config.yaml
n_layer: 11
head_dim: 32
d_mlp: 192
norm: "rmsnorm"
rope_fraction: 1.0
qk_norm: false
init_std_qkv: 0.0529
init_std_up: 0.0529
beta1: 0.95
steps: 5074
Each number is 128 + 32 x the weight over its row's rms, rounded and kept within 0 to 255. Layers, rows and columns count from 0. Numbers have three digits each. The size before them is the row's rms in percent of the matrix's.

# layer 4 attention query, 64x64, rms 0.18, rows 0-63, columns 0-31
149:085131139075175145153144118184107168095148145129133088076086048072102098092123133147124110127123
069:067128112143116167182136128164146131164122164172074088143102130051079089103139155132095186171188
069:053153133054176165152181124122142110162147147180109153132135113126141119094150180104119123105119
088:094114150075148187111155160164119111094129144088127137120086072107125134105107174150117127159146
076:126053104216142133119107125123130097122089147068128131197153112165151088142117120139079129164146
092:157155109147050117112092154108107139140094117124163170138208188194139175136066097090128122126132
102:124136080147107173125067114144098118091144085097124135143136143081170070148139173155155107102147
088:071123133110178134058205133090129080124104157163133077149093143149119153140144135158128126075127
067:104146120071151078133168116092137087177082094065145144132108114134198109141087125115078087085101
093:125100071171152152151165125117140192082150178139135153129162162149123081176136151119046131100072
103:122122119114112163141114113113079125160139123096115163149080086111162120157101098137173156118159
102:120102128155166043128152091111145109157137125109143132169142081087067120138076114126116199131145
100:136111092031128142128134095130147081116137063154114128110064116063142151097129174081087122065099
093:141126078137177121131076192059116075102116167139061140142122100104149077183125139095185143136134
104:143154162107069181119165075144146123134100133150089161089142151148130181150086113180165153094124
085:129106149141169214133108095141113121100139112104119099112146148139180192175163164166066049099095
108:172107091183107104118116137080117077140104124163145119159154190195120156150176149114116119145107
095:084146114079167117179113107130092106125138095132118115139068090074096117073105172123155142193081
100:109167139091134192175160135190113116096119166183100123106075118071142140095063121144142117146124
064:086091104094181148170107135138197183143135100089161125115115071155126122105199156093144113134138
087:163120157177102093129163156095110084060129135118150116124158160168093115133097190152130106188148
096:117121137051137144068134110137090164138093201170121151169125068102107114120121172155117122179125
090:180095145146115062040135126100087166072109126181118132152140148153087065156084167130131127099130
087:183111126098163157171159105181144145060181101099109100132119150065119123102164124121084124128112
102:174139099145093062041152120086139074083145135097150120138137169160102137165140099104111132134169
101:104157148159162122179089116136106090129123068122147102170105050072147124059125153143119139128183
113:073157114185166131158169155133213126121067168105140140146096064074100130102118128120140125116195
103:137096183095164167115158182103119140161092171158165121130114142138125157135138094123204127104148
105:147150100082145171096097097164135169124139137208103135139120091093164094087105119168145114187100
104:161164100129143076164158120166140137139096166040154101128106091160134137144133173139151122113130
105:177185079126112118122142153089149121187099131121111160123124139191142125130119148126128154141078
096:122155164128133155142100157175163154057115152121142147076129087055166128130088128167124120143070
148:156077148171108151151061159132132090110145143120150138090121139178122180151113119115103093098118
098:116130101070125113107117173108078125117136108113088094137111189132078096125099160158095173184120
091:143173145166111103216105148087108129132089124152109133111126145223092140113110100084120179125142
090:091110118111125205088140134158063210106145123144121071115143082122120097173088122152145117110124
086:116101146165135118096134100157122141113168140114032070133107080158156148105168140126115123141083
100:123106201131124098127098149132087127146158081109103144136131133106188106115117081101094198141143
093:119131101104107146205077093121085181078153126145084136173110120135106053144148066137151133141158
085:159165158172217157149124177129112169149116068134111150107084078146139120137105137155128141117133
103:154120089121120087132112122119141150138156069118117120166181152095190120130126160151167108152093
120:218176096111085140120149167164131172147161098097154149108188168127176131154079097087198100083130
090:190097120023123146140134131122097117119115099113100204127102182144078087138131139129121166143173
093:185181176157039160121203064135090123138120153158137090093152168111069100092093123113148103132137
108:167161143122101171076117148116098126164085129159089143163107183107132096112128151101131163121141
115:168103220093136186085093119125130143173128122127063132167106171168128085182112141116154126103100
103:112122134102118109141161127131098112076121148149127067028095104127137109141184162129159091095170
114:123166187119146152112101135128177142106150109113098134147145162183130060159140214107119130179116
108:152124111081140100163108146097073094162173092127116082113112154159098182161127107093145143131180
094:151105153153143089171121146107126107125128173120067100145114135089151165149137131114107126127109
124:130092162136198212168129168103156139155150090198143142087090092196067113119115115120088142084154
093:106186101154143082161135147095101126105126097127063034107153109153167101110122082139184105119118
112:141116116186202104122180123126155175105112114130140105134148075142165094157160168171110099134091
092:196108108136134172120168141103194147161159093151129154114140113126127144158141108125050155113153
080:144149101107101130143124126130126117109158124225102135149060159130134150189156142158113181136189
103:077129107229107143129191146117137101089135135143109111096117029115144139113126125200130158148127
094:127121115166068185131101131202144143183099168106134167143103109114127160097060125120146147086114
111:065126156151135213092184144095116143117177130100214081143134168126145145134208133163167129123151
110:149129133185092119117087195140142139116132102064205103050119133140111135101159147076133123097157
107:142104108142091187091090146155119074136128153096178172159094141119170130138133223144106098109151
103:124078134142124123118144115096138156165088167204146161160168143147170177097111067095089150122153
112:154126056150177127106143120106141133165136094136171136116156125081162059120113223100134123133159
100:120135144100105155090120150125071124094129102178131090128128133131106138147149193151163230195101
111:163064149140158095143160138104105166098111200173127130186145087133084112126146152165132150150105